config.toml
num_hidden_layers = 11
head_dim = 64
intermediate_size = 2240
vocab_size = 3709
positions = "learned"
tie_word_embeddings = true
init_std_qkv = 0.012
init_std_down = 0.0
learning_rate = 0.000475
lr_head = 0.00703
decay_shape = "linear"
final_lr_fraction = 0.0
batch_tokens = 65536
train_tokens = 411200000
max_steps = 6275
Each number is 500 + 50 x the weight over its row's rms, rounded and kept within 0 to 999. Layers, rows and columns count from 0. Numbers have three digits each. The size before them is the row's rms in percent of the matrix's.

# layer 4 MLP down, 448x2240, rms 0.012, rows 125-249, columns 2016-2127
106:413496546552408460553441385412450475512527422414377419531439534573488433485512544528483492528460501440571452481471528569543512528473420559502459535525541471443463427526508540535500604511499472501568517505488546492482466471461508577545627530482453513488416506509402462506563568440489525491569584451447472660422491496499511468491533513523
093:451513465530638510500552425434430449504482502473537407483511487525492477543488470553388518485572448445436525520477435429542555515490583497546511512491495513460550513570471622542486528404475456547425558454553474466510466480560441614486523444577481587469385500504501426498477464482592482553531538471614510500535533479528566491516500436496
100:490507516558535421409560483450465689530496482500571486433464462492557413441488606520476458540551531470532467466477469476510532495514448502490447541482557490525479457529426468419597629611446485494437486499559531492414477416462533527489537479592512428523434482513470509491519545584465590553541466551450500519510516483436526424395552481455
106:540479623511592511429404469518393429441479529496532463458509502590448456462515441487461546535518547465458471544451498541522520509494514478519537498470571490468523577500522579520546480503521545489472483451493457485504469567346464515514546491449512612487496428483513488517513515509561443514498440526425491465564451550349573514460527512478
088:556458434561672553465567527506522465530479526541462539485461493465455475532613530500568585508520498551462526523476515528457433486439463460504465578583522496426579543504545613579463465609507542474434527503497530470465508552449525569507575439490489515544498469437496478541473486485586556533479504476508486412467536410401462466467506459506
098:434483625531568527417470408500600447479521534565510465460424503536525550546527473430378527485462477585532484534506547557563520516503499539535510459544398505434445490467557531566495530522505496500449522514494530507472521559448463576537460637499505496517492484552505513515519497568552570526514585439511512432489496476529444499545517506457
100:476509518530465505520495512428425472437512513455469505442556525432459549506493645481489398452548463509499477481449423450546497561497510536498499565356557502543462479490556548476543506504487477529401492492535477471501538505441487578522412474677567549492511540526544378495493504540556412564452563537428458506497424547438634555444428497510
093:439562531433509520531525405467334583510479575490657550510528529438543556445518479496509603490575517426482458458577524446425592465525560536495503475540414558519540493484477537491469531336480516464403437412494501542463495496480538386475531431452470485477410529522508553534477551506535641519570488551584466479490520549502577582476543436514
102:451439635454479531507513528478505494507507523542542472523554545575516562476487432456497527446507498414460592498545470415464525477454528510513412421397543491488568541506535568573498471385508498624476565411512403530436510504549463480503469445497465512500509470502466578561517471471588478466506441425590515555505445477549481572478470542471
095:544499539445425458445502428518626532465500431562462467399503502547527464540502426500526594486390568517531521449490520422520448504465502487527525463492414530482504518487456506406434387520546493481430529481514501481469532555516462507502499419500572538476548501536452396535460495398566437470465485499486457494520524522467680544507488484489
096:453499528505448444426530518512670526541529512485513548483463447498470522556471545471543541462632489524505437533508611463542476576436526444491488548436557511449457510495439522353515580578464540486572408477520496536528454462487529519529395488512531568468527491442531419531539507501521478528568465447467527586561517570425572524427505661505
101:423544455533546427514386567477498565492476487518481532356499557503500351529530488527546474463484541459460495472421483498465460513560508494556548496583499523557483513532518536477527546651524525479451498457516482470525493477509529637470492645545503525512433486498425435489452480447496546441525540547523455610506521444450532431496556500480
103:541489558408618408492562579547486467458497571522530538514480471495438530505433458492448444522441486523446541524494574451452486531453568466531459481482585475559488502503422410524530338504465509548501484611463490504493483482539455528484434491488467385396466558531467493496438556475485558498528443477511519553523463470552483514470454508527
101:486530551543566441532554509521451440498507467551501432580601554523477572499512439397525453597519442474588507486494524491514491510522432518482439533513474500454395489463564467523606450447490525432442518479458531515555446511509506501528477483567524591486457482515452521489525547472555471534525596522537493462403453436496452487504507523530
090:377548412465513411461513492531492502451551453514524446507481460515511493459471597535527492493553449454515455516553518520418444592475554493482506464466473493501498444416567521528488541535566519494495489488438520416514595556533474470594481394463447459478508495465476507516496500498566477523488485581399457566406482449532528543548470628491
092:442490485436496515506528547568453500500475452429489554482499518493514555522490494493545399482527430560482504452391529527474478544488545516567523438645565482555483533530469433509474488487534492484462470567553514451526423459568486474452449475503414444480469479496501407502497516529459527553451455503554450499483532481581498459568518508507
104:555558490557394547520535429471562435532527503440489464429515498507498500579514527545439556488352495549455547419461595562491499576567541484517577464377469474521492510499563575450573516581521552471538526491550431501481405468487444547527478479508549453482589512468481477486480456455511475538459572497517484549541518512460521553504489473488
110:464438549469480579496457528372473419507463425468446495510591525431373422513527525512569566454541519458442467572424469530537477482531405433521419483478533482518466424526527587488556487469505580531524495526513506503486451536508514405552447506550557501542488520403519466502541524493504503521497510621476489470557487486524531509491522512490
103:430510429344446559548491515516515445541471439523535498522533536473567555518487504477530506426545491361540497473586433508565633460534499504506494410544473522430515581504460496574526393512507490407509536567499496525565592462548477427492521435433518475527595502439499530473520506567484526457517545529594459478444536531508376563485515557556
094:358435492540513566613462594473432494512500493467536486503500503498491546414520425467487449508491464396480495517485475433483571439467509464490506474445506485524443384503466495429473528461473556489607411580515507495541500480433494535502519522483514489460429478557515489516477495519482532482495531474499467478514517464498531485496493552485
091:513481377507494501490510435458479433511467491547552492428479542526546481578494489537481564532527500465522588456555505506578509489515511599476499559407390533593544554529427401409526440540493481552497533526492584567585537508569479461474484478497521536499617511495507376486501425515400496470468507508419491493528553561513480508547493503549
117:519586398545433475637450479525532524473493532535545498495496453521539452495468514409557533493485443631455487573480545567434569415554483486528440512482458496478407546481622494481489519470537543437549464508530453511470521456436498567489560556477507506532556496546511536514524428440373462444543590493541495464443567520499457533543547523574
092:498479563460552403501588544548687521497481489523501515483460497481689531514518467511427488516712539439510572471572483501486498547431545564509545479463545538404586503571414539471518604410463465556514488458501446516495499556415491413529507517583502508508445532513521519532511530560494573525596492467554559424460583424514527539496514525532
090:571531562496449548606388424409509558477546532492560525536460536558450514478481515515486419499385512392601485498499498517568618432522540488540582460495583476509483532482460500492503561623517510572492458519511485488464482544538399540496520444538509593540485518469501565508521463480360478421474492500447534597473500574492514532586513565480
097:488475493533479489519473368379536526505518545533521461436586535490566499367530526453489560469553471501478485465439565467611562521507613445479482554414415534558482515535471476431497476474475447475506504550502547480465533529561460497496523500448500497465502496507498450490493475462490467483572519518553509600545531575533460478482512536533
092:582469590576554518511556527507523504535480460523521496528456523528479504563462501513502374460477497574518485449460547478476432476442633481515512453448508503518539500478502517501448520582503523441585517499535519499487360506490533517469521523521499610502604489526505429479507499542521534512492525557535476452461571582516454496514553423572
087:533556543469517456492457525573624584487491417550517545473455463528457455518551440546432489469552463477522508561478489519506602494504436515526381564496445491467494536542472552486495480522467473462565467433539496494515564573434539633513529578511488447479528526496425538530491495474574452623533566471462482471515527550567461482446469432548
108:436576546441549428464613519451557541451509502527480528517478513588561503443414470447509353452506470490471518511460563524521484564475484514500484577518453503531523560513511510606516391479487481530495502460460454480543424479571559514490533570506453482506503462482489501566505441460465546550490473478479534612483564473566417537525507569451
101:494536551423509559526529434478426401494541499549427474464488483462473494532471527473591465374459516453527428484485511481419391487507446455510459557455451505470491494496522506574492399458475475522580448541504456433525526529511509461474378570510536404491465540492445526509493471506531544562459533434486466421479492446464504543486486533437
107:484505503448552577483567531456507678519544512527445540521505533471457467517514571546523581505544554431528533562544535537544558449471521519462500435481426530414453487458521486576478601459485445421532521449508465499519442428478472493472567496547505494492549476506437568513482450472455502399484465490520453488519506478568468446499508489526
134:512452486501509416446555402546441486358565564446521461479459473535549498513392570515465479569493452511488485405461467470497384514507433456494538474509545517600540502338558489543496587514429442412472420470430522488478443602509462496568516404530528519454394523507514438506431520539518564504479551481506443433416419453456428533490401459446
106:493515481541452464452539470623551493546505504490490481512494548513449537509456431423386404548480559489530525505563509519508452476504510511471619484502410526435603526498451537478457550571538483427488479486415549482533475499507482485508505436498440548497600530466524476488495402507494478498465469486514503501595536522515540564510461355486
084:508512469543511455520474496501394510515467521458527455481522530572482577587538427520485503505544507368491508482492520485515437421524481525444451586509469538537535518507441475499607501480468475556419495440512527531458596542471440617467584541585493530557496507485499526589465446470443428471512569482561477535495493493467491486446482483496
107:554542551431552503582508409516433535480464497412630474472365489516503525476484450427508471564432537570449461377423520419510441438502455493467560517479491502568503558496523517490437493411505544573482502494495447497578544561537511512497485539552504561479477498498563387484487486496573445533413433460461536606500507554570435471514534395520
082:472555557551460455438461622599569503474506524523500512467473446495451497516461542472619485428543481598484426508497583392571542523415456446496573522429439505448469418443408616471460517620464548551424483585535454472535459477455413483502454549480475441477617462569478403538467580483558524553581481439424531474464567494574543478560528568515
104:480540571498478404471531492387486538564509473501463480492570532401337511613531549454516475492528575545521515562532459529445455591546511521481534481483460528546564527499593515508467500509445435605483502473552479501463442468495474393481493539548530569513476502459484484550482508528480463482508503493583481514561477474517487489568445470403
109:549501507510506564564592495547463408525477487496539587506527537439502537466488662533463487551554542394488532493533438477590547633386454507541486429592521448586537502523486533477532414449502549518468465388465540516423502470483522362496439572478468536498508499444496421549511512488492444567517467557418519481462462433538395501489525475463
130:573444472462463430526509503526492505514460508528489484472477501521496524472458514549549497467532484552516488465529487422511466483446488464503449463521495535423531497501543585510411360478387497517484430490518524451492574609397382491435512418542455491403510381500522423408541547486442558465412564522539485452533438539465460487484319483414
097:507419404530581479529466454492490496461470426582495482559511444580578530450468519487465503481529523472487494521553434472487438488549469471518445524475507494513469469506506515487459543389496490498406552511486574534523551541515517444487522590482500563574438537507498482473488570555582525603498483512374523503482480490538537507502574599477
100:603545612545539427519545504491580456504468577498500473527459528471414508560474544541419602566510515438507488542493499472454410612427409558517574488503463511481527522520505496496486500501515516438560488509503532513461476467442530546534452463681458487483563482586526518545508478491590490557494551464389456573442472528513495536501515426432
106:500514484464523510501451512593563555496489469432539590582591513426588650411469480537551408480460560588509465469541574476488443589447460463489428430501602479514411513469549531494516454642483543564450503576481501542506491461449489629484450574451464478520486525468541413493464380499497447462416523511603582559507467584564579526486499490481
099:571424525465622548562441575521542529520491450551390556487472510460564504513493503529468489491568533435534424502587581514490448515493580509482563491535475525510498431472607411530486534520555542490457445509543417504527429492541505441512598520541506497502511550588568503495483425443562431506483551496430549452578523451494456466550507493496
092:469507542492369514522535386538428448510473498456511501551542514475627514463470503500576474503545515371398520446561466493428516452455560536528565471392489558454539488452538490561504591442492476522485431474438470411479485486600458430465550490481506411450532500457463476471507488517560494538487476552535518511381478514483699474459507519522
098:500501525582500535478426440526430531511501508487514536548551535517574479482522408526486471537517484461496431539498498550532484467463554435512339469568482510528496463501402514496497452373477423454549459469536492445467412503556495500531531432461430526508474499466463627466470529474514463605532495537539482515553568475518675517561571549464
095:419447449546581528507592603508547446490497426492527417450533470537557543412501575544473568455419365515572520470584483418435610457478507469468464463517518512535456447467444564523463682424603479551406551560556486538532428473555481473493518518541439401551525479466494534455502537459443492521521434510509550564484526472474535468509495449558
101:468401475503578573464576600446517516512508551518533494529580513500517523505476510517484558537491467518483508453530492492495468481537551547550507428548440494438474528510489436495546605466535483482438532509507413522532472438541450387493510454499482531476576501481589474485496615485453464484509452563568523505515469475364509474443532361500
098:530456452495476525623526515504581376579478594398555530555459518414507457408517509461437433515482539479543494563567510496514445477573548558539482510526496515421504448515459512505446490492477552530466521485556513440481500503521517538504587551523503481486513554505487514528475485412545536575456563461480483383487512563607475472521574468610
107:577602525547553551499457442516397503539502458525474503537519437431447564547513515482448490518521456481533510517449519556445552534535497509501515465503560476588541517500506489540506516520460495587515579569545506518429532501409443512502536554482554573500474452519498541455518572465535487556352495487498518461420421495406378495534488524490
107:546492554459591429446509517365492546492512425446446472470436471564467516531503388464402432428398467388519448482485437558511444561485466523503527538543535487498490504477475582473548578459443496515602502469554505522521506506565476615496593575605491386481426506553454417501494569505564504509493455518552519509521514503551514457491492582430
105:466429374455495507598567444517535508508504538492532535449545470499626452406491498479565483501480517642464435470483593441493586439495486567510532492607496514529421516498546452451473578401480574394450456555508546545502451452571412462496466453523490573448490428497475333550547472496533524353621480398448555441531506610476535470467513609535
089:450506442527541488458499513527600476535472484583536538472497550523511427513526582539403488467520436465424401452493401460548505423522596569510584504498467513539534538489571478537514477459454511572465490609488456464527552499407524549482479447485446515428494493468436446449520569543432527504455528587516460457513475516574481502436476514459
130:538559507534546556464505537455514401494504466468466496449506521551435515544427514439466469529536424424512442444516484468568444444521507498524404486528421541492537485534471543502445532542360466532397426554496534497481567561445339533456506473587460449426471432494511543408574582519466461426498518495464479451492418466537551460566297460500
097:462534520574422423470504568575555547512495492463589515510488520500571426417487560405412515538463458483547588497558463504501558458534447478508495499564417526544423483509509442399517508319485438505558514408467480557494454438479504483500497479573529516511409548494507496493504491477452552470508446495445497542553488500456440490530531542503
120:495562596476543562538555541552507543463543588630536529504481524511614584480487466422535475489515565437487512514484508525463497522489530424508604559447409427529458517462582579569466496573570546455455516584443505525503498495485585496589469434452529445625453526485544514570514543521635487516483468492472480511510612587448376539476615489476
104:507407395532583551519536452562422434498475501555489507503489508507531468432486408542394551485478539546530512484519453493544505420478459468443493507443483458527508487510444488623491607485516521497493585503503498471512425409489511405502457493552571685507421450544459461501538498428602473350513550483467456537526473512593511558517479460441
090:577449547449500476434424604608512552503520541511498448496533489557462504526530485476408409510495533508503414518500548468535427497541485473529404493490491529561459498526504482540471414369477453482519501625458536507539488514516534500508478585610469432551516503511497441475497520536459499497533463493523511562526505466466513479522545468552
102:514457424512470411462488459442509517480487470518397564522478471484561419451518453450504512530433568545530543542495458515424447473495471502506498453505515509547454483515459386466555604537492485535559483520524479512482516465500521522521503541494553489519494501539459460486517401490522512377507489534420588545540470509540508486488531410482
104:449475472494508446430504496410452570498496442499539453387510510454442406511485510462391498500555545550410491544459443463477488461463465487501492636406599481421537484479558528438468467413526466509419495482516488471518520490438562529502455506570536549517561517432496469464486433514501384494551582440487503424516563492534552486505530415538
093:571451505525543547528499531453575532572451513492457471560482459468476566549486500515593526566448529584561536500452540522505454504530481517489566543488557533491430452503516436520570612403524469501548526459540484545490623577421516486456527466530532515504521484438565484471488475508508471521534524481368488407434477416456482543484492351488
105:459526500452430440570478492437521539494490430456448482554501525467509525439513589514556397588601474520486531461446464481495539522514482486506496487415435550494493403482521629488372553571524470472470526491435542583517556541504520537454517500477526536475523509533467461429495449481510505472488530471564500599483484499620482388536561524525
106:565509540469476398493559545494564533497539486439481448444466482551623472546433488482432422510506522448426469439495447523518441574537544478506543437520469541542565541517481622478521490526504448504499462480505552502477491529487453496523510456562511507484503483537476518484427501551482491515507522475496412491527461538512450510559401611514
097:430568464540528543503516580468574519490521588480473543415526516461602390502541520451537512558584503502456551535570479441425537442565523504533503462354500508532523409501562457616519569505512523535536592533415547495507495462524499460529520616484508464464513535525546505485481408434473547561414485500519587470490526463501522369489492566455
094:601508513516477504512440458430433438490473491414538518501450494593457526465468628535514505359568528466513499415526506533507550386431456422528599483430526495546559583480401459518509522525533481504528459452472524486506639534540519516493537407405446523510475514518549524527492534486582508491552510542540498349485506472578453557580512525528
102:534466491497533488504520478558529506474480620468527500570526515541446504534492428496456510569448543569518520484535538533447569433461620455525472482493399503452493540453519433499578513582476507529546474480476431527458541499514477566480525485479469569455390487482428449603500413427470450411500481577386490453488530618443448515485487529571
102:500404541501544585458550425568377449468508543471465505614526489322580567466493459425502557507566439542576508459500526437513459469522491448457478414532466496511513563513478632544468474394529467439544571521451516511496436477493543461478453496495546520503553562451502502461454443449577461489414556456503448468524515495497428508538482463481
091:529449523421478500376535404553652441512526503504505516503497519478562549491487504540495486505588499510531525696470496587489474573494527490502443428481455489452433536503454470567476567494576460463576521610457457474513532458473513423497528506495498490488571526487441528598448521526439396528494580583512556573419443501400559572535502404469
104:530509637460536450518529371345532507549493506460570566433457530454443479520575612469387463421532469473460474502574511425510426471429396562522420489532408496546498489468513518462517441460520508526523492431511558494514586435467497430498502487575522569546435510516508510486509493528478527489512521580564525464475543441515439472472482465507
114:483455375470515500555498507555472557524436547550544531429490453465574387534542417526517466481455471514469530518477431488431595388459478442539553441487484515390575484528469458569498614404449509573474555452529506526521618538488444466404516531457422483419487477476444598416527437497452491452538482535543504472574402518576574508466430459598
109:504466602621428597509558545432520501541528434494554550561473452457465487507516515541502594423418475478539464417433409473407429424500499543567364426363561525507464442562391478563489458433454499533471446430495417524531461516583461443519450491481518486461428515487536455506519512579528473508519383552577544438515487541532508496474451524445
108:544504568504481509448497555548518434471511491475489573525526494438543511567431461526508444561588505541556522543567500504485491568456514524512423529533478491468475486467513603443510513515505483464519485490447462494479488563509496522554526543515527612497486516524500484509469505535547578579581516553526530519477503470555464479529506483566
089:553492494435582518421552425486414420498446547516510488513544522479512522566475444404456468485506532561486502504544535494629491553520526543523537518475460527492477492500491569558517496545454526490541507602537536500506564517457461505496585506479496625525570475560513439491443559552523554519471551536485559562441533522440484532557537541563
107:547444541448499551483475508575624485570456553571472544523488531501522575401468508535556472568502536498510526463473410512551387548575445562522525506525477464488621468449512574511461509509528493384497418506464485468605427556512516449471522531462461489476498506483500512502522456489524498609512478532477537551503513557632434606597528432421
094:594523563556618534413558532463470448532524498425466527521499488405515439511478497506441439482399512475437488537464590527447553533465493491463564564473452543515592494495474547474506572583499378508492482527451512460499462503605508569507534480530531534487437546497456442454502522506488492364490530572512434487435486453436532505454534486448
102:610437588587416476465493564566590479534526500515495461477507472532580498511468458521469617472400410449492492486468466583491561580415487495554457451453483509605507480513547460613523423370565503517483480539461481538563425510504535550490450485474480428485504486453455490441564452565560436468458458531523461453403522558501568596566508551469
097:371440437483509513465510569464440596500473437507477439446466460451543482461513425573494537599437453545509450468510490476505502464559542469480554437598497488399482485531563524543538447686484529504568493559484502530548546343467533529542566461488480462492533501473545539522442456480476512509428411505561532522429467569483561527495422400537
102:520479434446487529479494471413506598507510446534488487587525494491438589439473401477450538499558525475461481452410522513543384378559483506482389510617506478549452493439485458516492401438530509447542541491512523509545530548587459509515478500563554482490538466444478477511492517487483492480486540467480547400461483540534431475491467448440
106:626498429600397460560433444515499513494534492466522538486452463441413444423533452528420505534511609560515479483416596618415475436533511519495480486552484488479477528502521464460489442496480512457446461515512408448430527498507509455500403509465485422487523453596527528534567430434436447518520493490424519416524508583443652487499446543466
090:490506591562479492452469530614558578520516558470474552556502496526561554521542622544402490495498475476533529477507559428521410504413535469498434406480409514446530482470475457441499537469464437540539510518455503474544508532486533499521440500458484609512510551557559536550470529589446568534532446542552586444503455477466493463493480537457
097:597474560505619502493511499435552428515475509462533500521500477546460511591500521461472468516586572519472524434411576424541413593562549487532432503579497506495454390490440519507538423401499483598448478380535458478515432479503533560491486548524548510531543496514459508490468495453506545453604493553557500511541507421534540464482546577452
096:485416439621400496489428475548526517497484560540551513468461436532528365490542508433523558457515412659563509547606518498402599434560511475466426522478547536574494508487516461493459504572486526549485515503522515546457603455482513487489489580424482570467390511495504557469499485475511523389430480520602540400494569462601619406511475450508
093:517457381475543549474462556456588490489500516538479503499477493454571498488457439514524416454440471674568464489524535505530536455504557522449473484411474516411575584488519438459441459550555524506405514667553402480428472497422515478487433489540507491522529507505546469510512508522492473456526479386491571404569534553472492555551489437477
095:455409476579408466499522563593409429475564475490531487516507460494526468570487496590476599406565531489503474517462488551516566433469464513480551440534558508526523525520474459485424544544472446455369476507518505487416504459595482437509435421534489526493442496436475425443477501534597547473557451431455493436441500555570460568557459491478
080:572550600464600474522538621463569594556499454605417525463538544460391560491429406573546465546517471460566493523486432530478531482525527483498476497530416470427434493470459532528443565348487475546603443534441524569423544469444496509486466544518555304550535523530498516488491591570471427413428524506597553573583494545668532520422556547524
096:549472514557447443588521580570443581547483480500576567486462563510529485480465549527510476469597349482511507541444410489470492544489504431519525443517465492515542515477523563449487561531540486518418411580542564501542540511566513481506532560498460415494417586390518568498478608502522347531486523479543513564450478500495498484549482530520
095:553477503546547469540490540508557484469495445517515532573513522548495542390526615538500516549624499569486438531471445482520517453570589504454411552548524423565522461581433526371478361578485511501373579521506516493519586488405523587517528592645519473507540453467636473510456451508456447544509388425524570555487478563498532537486469537519
102:418469490482525517664461511447410520505498506460425547569441484483523500389489454464615504495537499492431487460460531509463613411558450533501592519447556471500415494475456498439600557467514520549432523447464506502490481496484463376529523508525533523534488538455552519564471509570500564470476558444526569460587512410507420491521600491506
096:532461314509409543638521590468479543506510518558531553559477465462461499551472425507576481434571463535474513544528550531502590487525516544518484434434455549459583518511572496648480480460426539498445455528451561515468588527542500484510512421379539515494560456502439542506508460489442590467434566627559491444415498517577411472422432489502
170:539529485493410429540481564525547519333578464524539423488480444524535522539501501547507534512528518543542441532527543512527521554538525527500552510516420493527507477457547533346515398503552530574577483540500556413497371510562501485510546436493556428505468573526536554523575479560502531478437489542530519511488476484513428517547549549503
094:487471476511441399640512564550501484506483495594515515515474478459527500532504513525606529552492542538502487524534517415532520458524427423511487479514554466461420500546496424417450454579466555409481510476522496542497574417461627471408608576487493428508507481532511579415512603516375539462495437535381478602494442451549432465462543599589
099:543513400610452518511521484517485539447489485481420436531458474501502581513457498434539416548379474604496525485501533534462395523471530468491558420515490494476415535459550539536546528468492505591616509434473497559534494467473472495491409529403537499524485534404477474522477423556391540525459551496401487563418495515454423433493544470499
104:439546492413559372449481489449468408479509442510439486450519501524603508526441431584492465504549466514479496489376516537582540496512498551502588498450549518463477515520553519418449461583449415468469564576530526501468533499538496559542534495572478510482620517458474578446524556505549523594544529410453542555411499524521436547516418603472
102:496513437523528517530535429568447483478516534433445509510518467524510552543455480529450543515446480405485481499510474549470580453473450541499524481438610508505511535510466507424517635583525456430470413490544485524553516476502478591496472389508443455506495552526494418490492513481615554438600481438508454371549509472460432560505480561432
118:472475490496491489409505477516464469457524523569498435428531474570499439527486531461415539482474472481460484417500459516540477501468542516534520512438439525432549536504471584594457547559423443503381464533534522446497419528415430489475477513497487553414429412564492469461543435514528434565379499558480493488482441502428504456551331416506
103:507487539549534428456366419530445588515556448585475501481485512542474530474468414508561445453371567482534494517573566484500604514471486484518401479496500464442475468502445604401468457531536478432464536496445549492535531478417442482537476564413552477427607499565520507454472511512466431488474502484480555467516512583549507505449390598599
105:434549505503464565550491453581599498478516548454509419476516511487518460479518485505614549532461499536460451509539548514501464552481569589483452389487472528373520547491437389479503516548546475466422442508559445491511474490504497437513394355551437459517592459592411532445518514488512577516515470499511406459471502508557567533449493365521
102:571476472456441481471500652593601499507499504512565470492510522483513512427476560506571500552488590487576530417481574423460384389540511456501501486545402511540531505455473370490512544399500452431541449536461475559478508454413530437498452518477444475526500486478522439484472541589421581466531443402648553493455539510452371540524475430542
109:433461431421359456520575446530463531496488524510606536462510441523564448502463514502520487552517408473399550589502395443493452525550442476510456584527499528624436489504505475537581493475531475581510444507460544510436485510481525454504549527379533507444474489436415511509464481479460513496427414538532436484385436526531553436438470567537
106:447558485391501454471499446513485497511509522552493574522574466444512550477462396484589451471482496579448550549483535511381456594417530468473625507473489504514581557516433547499525522414515429523593541494517528405544517505491509441487499488510489463499631492496453455493489515524496527415448383470541501452454501498520493517521530503572
105:507521459414539430494525428410453374590475492465399513452528464490472529402521475543426487485488586441445483497463492558455422579450524464524411484521517518503465595501467479514482457492539478619374485427481481531550454508448490515523557573517547368514467519467520465520453426475453472396467515484568503472518461474590571482398509438492
095:569456479461430513564457443549445592510489536519478512478418526518553487506537497525488601528493444486456480488585485469532506503464528582532549571510500489555502468530476473464500461591459522510555516543461483497498500472524487401496561495513477544494572489569556476514483418517542580469516524436429471574429582470518500478471527546500
101:435594571490427546431490384385465478506473438499465494538489514533473499460491522519492527549381596595520559544412523490537525450501454499521597520508516533496531519479486513473479488588471443540606556457561473490485528531576486613454557545498476605485641502521459504543554408487481439512401518454474449516455528450400523517487548502576
103:446509489563416545432572456505578625468454472526491496578476523518562475563508547537463511442502383553519488465507473499604328523520524440549541487566520464533543463484536592539459478493478447491413548378507461520465492478473459563494540480491502556498555517453524517496485458490507345532510402491553497436591528438413575515485501462543
102:502561527579448534526516575599479533485548512502440529485607498499568533496516538486575487453556551618604486588425567546507501507566503485441625495435490501466430526545489538463421501503501537561525565531507507508472477518424533480527533464537545440566538566475450432463549464480552526479479547457523610498468515462448664535501512516468
120:537476548537500643573433447452567577494552538508544425580480428507525513569440481451418548557402478437505489487538456529499465530504521510523541565483455451439560495487536520603488554502519487465561472546528568415475496591478439403583467551433478531489400446518490485500474455564497487549457591411468443458436464497480366493539489552443
103:520582441524575423480461492452548397493505404463461440524495551489524530492495595559548485490568520568476500501477512519457534566468490507497344519505514475469580486523475536472532410498501462490505498411551497469610455440512432544481478487430472463534554545469611453450554472498481540503433484570537551586506460469403423497497525554441
098:470474437443383480571596480560544445491527525628481535512533504517602467540510578586439465554526533488544537589511533483474475466471570544522506512470392527465559542448467447510445477525476522508582478525509594529479503567484478416495446570462547492472548474426490482477474408482464431440519562397500490554506570491519482485467512519435
105:575473533552624480439461484408426597477496467369428525520467497624399536424491490455510479419520513412556472501507479538441448446453480572503418482496520543412477518558437456520494501461507501451506481528431531540520478507483517603491492586469469488523506560468500464511536473437495492472456490570407496403495562537483434519615510429464
118:350479476447537569510489493517378537444562532480479389525531511510514500606509423540414461568502464514538490454476473561514497538488496502491536495425553490449462538480502512565547520523498513491477486478530500439574463587490419511537455447581512485456505488523535481536489437524534493589461477449504442458512484577514519469578362475467
094:509462542428565532435501527519488455501457517535513525546534476488586545526474570579522608488532413427442501558483520516435504572533526443510391518560516473580548562495492467507594390384528484474510507459500477507506571518492525477491506549397543465494541545491486505465490580620490553628375534538558538502445441505506432500516546476451
094:535499446498347500529520571580617566521538475450559510455396504523474366536540512424550433535481477582578470481434543428519501562459529618473537507505442529442506489494611554499435509535482482503503494481452505497497521471524517578476587571544509465477532468468427570496479458508445522432467442552422607545511507479517477478549536465588
103:556501526596501499531475554591385605559523564489470438464521435512555468549516491487523477511446488451530421540597562478467520491513472514488551577478478482426514481468567547444523518555455541367491481571498558537473483538491498306516498493466475597505491468543392629500536520476501544501442640461484475522513529520495585487537578545575
096:495379516490433487636484564576472511490519498478531398458511458529522425476487477441570557472399437494509493483544522464561578406492472490496562484608505495515523507452498495507508583516530548458439541531461456489422553544552506448498535502473495545472461506503571507495520481576529629444462401532578504512496512515514504447452474478567
101:586502281567512442548458429425458539473485589501392495482454492527500490432513510492467535521464548472486484447455549531537486498532501497461487513452520494426462520522575416448529520517470532588472470562522470517510449543501553566485491463469574498527476475530493461472550478524458466484512451532408486462421440398471498535475537422499
101:592522438462470535537530523461543569486491503473432500596497497507395494478520468520506576480437487536456489517561563589550508531439537499503572484513567482525499475519545618480475500525492520504539462430496552514467513535477515445486501448464531482493571485502571424499500601511483487392512515525491484610453476528487531472487531562492
097:482399576567480591564420475542402516510504612492441573524484520481533505482507472517548430504545475445529512426561430486500526499513539503468509647474533460483541469453523512536515565581461477489437521507463500540532459524543531477501484537421407439526511451550511549505498527419441522461413541473456503443515497359507592475509498429537
108:434400503616508435537467585523545544526501558496649509577444529542543440403564529464506544510483520523507534580567560526515576455401435550461517484457474540384517565540448489494535549484491525497431510473527507529487510480452478442488553463419462441496513519576449584516527516497444547520515483568448459541519563446531582423579495587536
097:412521491461460565460481597568574511473510458534563568456476518517542574501574472571531533527429507436556529545495439418443525476501483470512470433616544473392430508495398473447550562376476529535589501484450540479472561489460491468500512488581466504512581529574549468485548523514528473555548531562429496440519520586566512508501452509494
088:524562568490465498396488438552538516468502565423516554547494483463460432508523524473534444546518538564511490533493526474476431534515639480507457485421515516555473513484540501422511451649454503523582418515527492554463525503463488331486430501414503522430624470514454465537532457592487490501497488454511562432384495420454402522523448525493
076:432449498507483398472533445483480499403435510485483500493567463478495555473530547480526531457505537533486545514511494452493515518426489494472482474524480466465466493443470434357497513438550453525550416466519547464565469527543601453309521510448490419535514479491501506469582573460430508531526441476505513497486545504493489491532863493443
106:452547498569423553515462488418514561528499478416451531479532512453359549486492516544516520445354531507519499492472438474493588483433481509519492490511598550400506486495445344556558451575520558515506480399497557475556484545472490640479470538472494449502478456519517442454497513520495535476492389511416531505567554578565497469462512624483
097:522500451490417549594532480370559505554478472523424533511462466469410485503497491504505428497453481547468482491510458545532353399469470479527345586435555497572522449487483459570481394521489586518491514459492475464452568454434501481483566495432467553458562490532532448486477477476550507494505390500428536370481497415430353485498440544429
100:410520540522437532526525481450512503448455452552500500495476480418431550496473510567488509450591500577489483430511502507379483470441551467530472535472527471548516465533529566536547529408464501487439466346505433475501371502454500513534518575533490523483420472492505522504512520511562506538538445500427557481465483459503445451520541594494
091:500426498513584523448517373553500547489501467517561471489446528545491550418446490491477532520562516618491468525546537473476459439476482467501527492587457557347538399467525360549516434424509482522531471557536578470462515510492489505502460485524495501450513499523459540451498474466478442521388590523483372531563482509507511509514514452444
090:521574529585507436532520514519450461548489477626505418437565485559479483438518542523452487558509515488552548358512569630495516516586518484478471460526543528491553521556528508436484524501564416544530572441518583502503545508475488435520600591563437585563387556521549481528480483474481483495434523474475512472545495498458331475539507621420
098:484509408463414540526588616428612523497521622481487529572495560415471463478523559559476588548620518566516415446495535527462559478521488517488472428426537495561573564490475483512536527492462491477571492474502533501533436436456493448521396414604514505456469514491565459542538559509498491575526503628512444492474549597582519502531550514499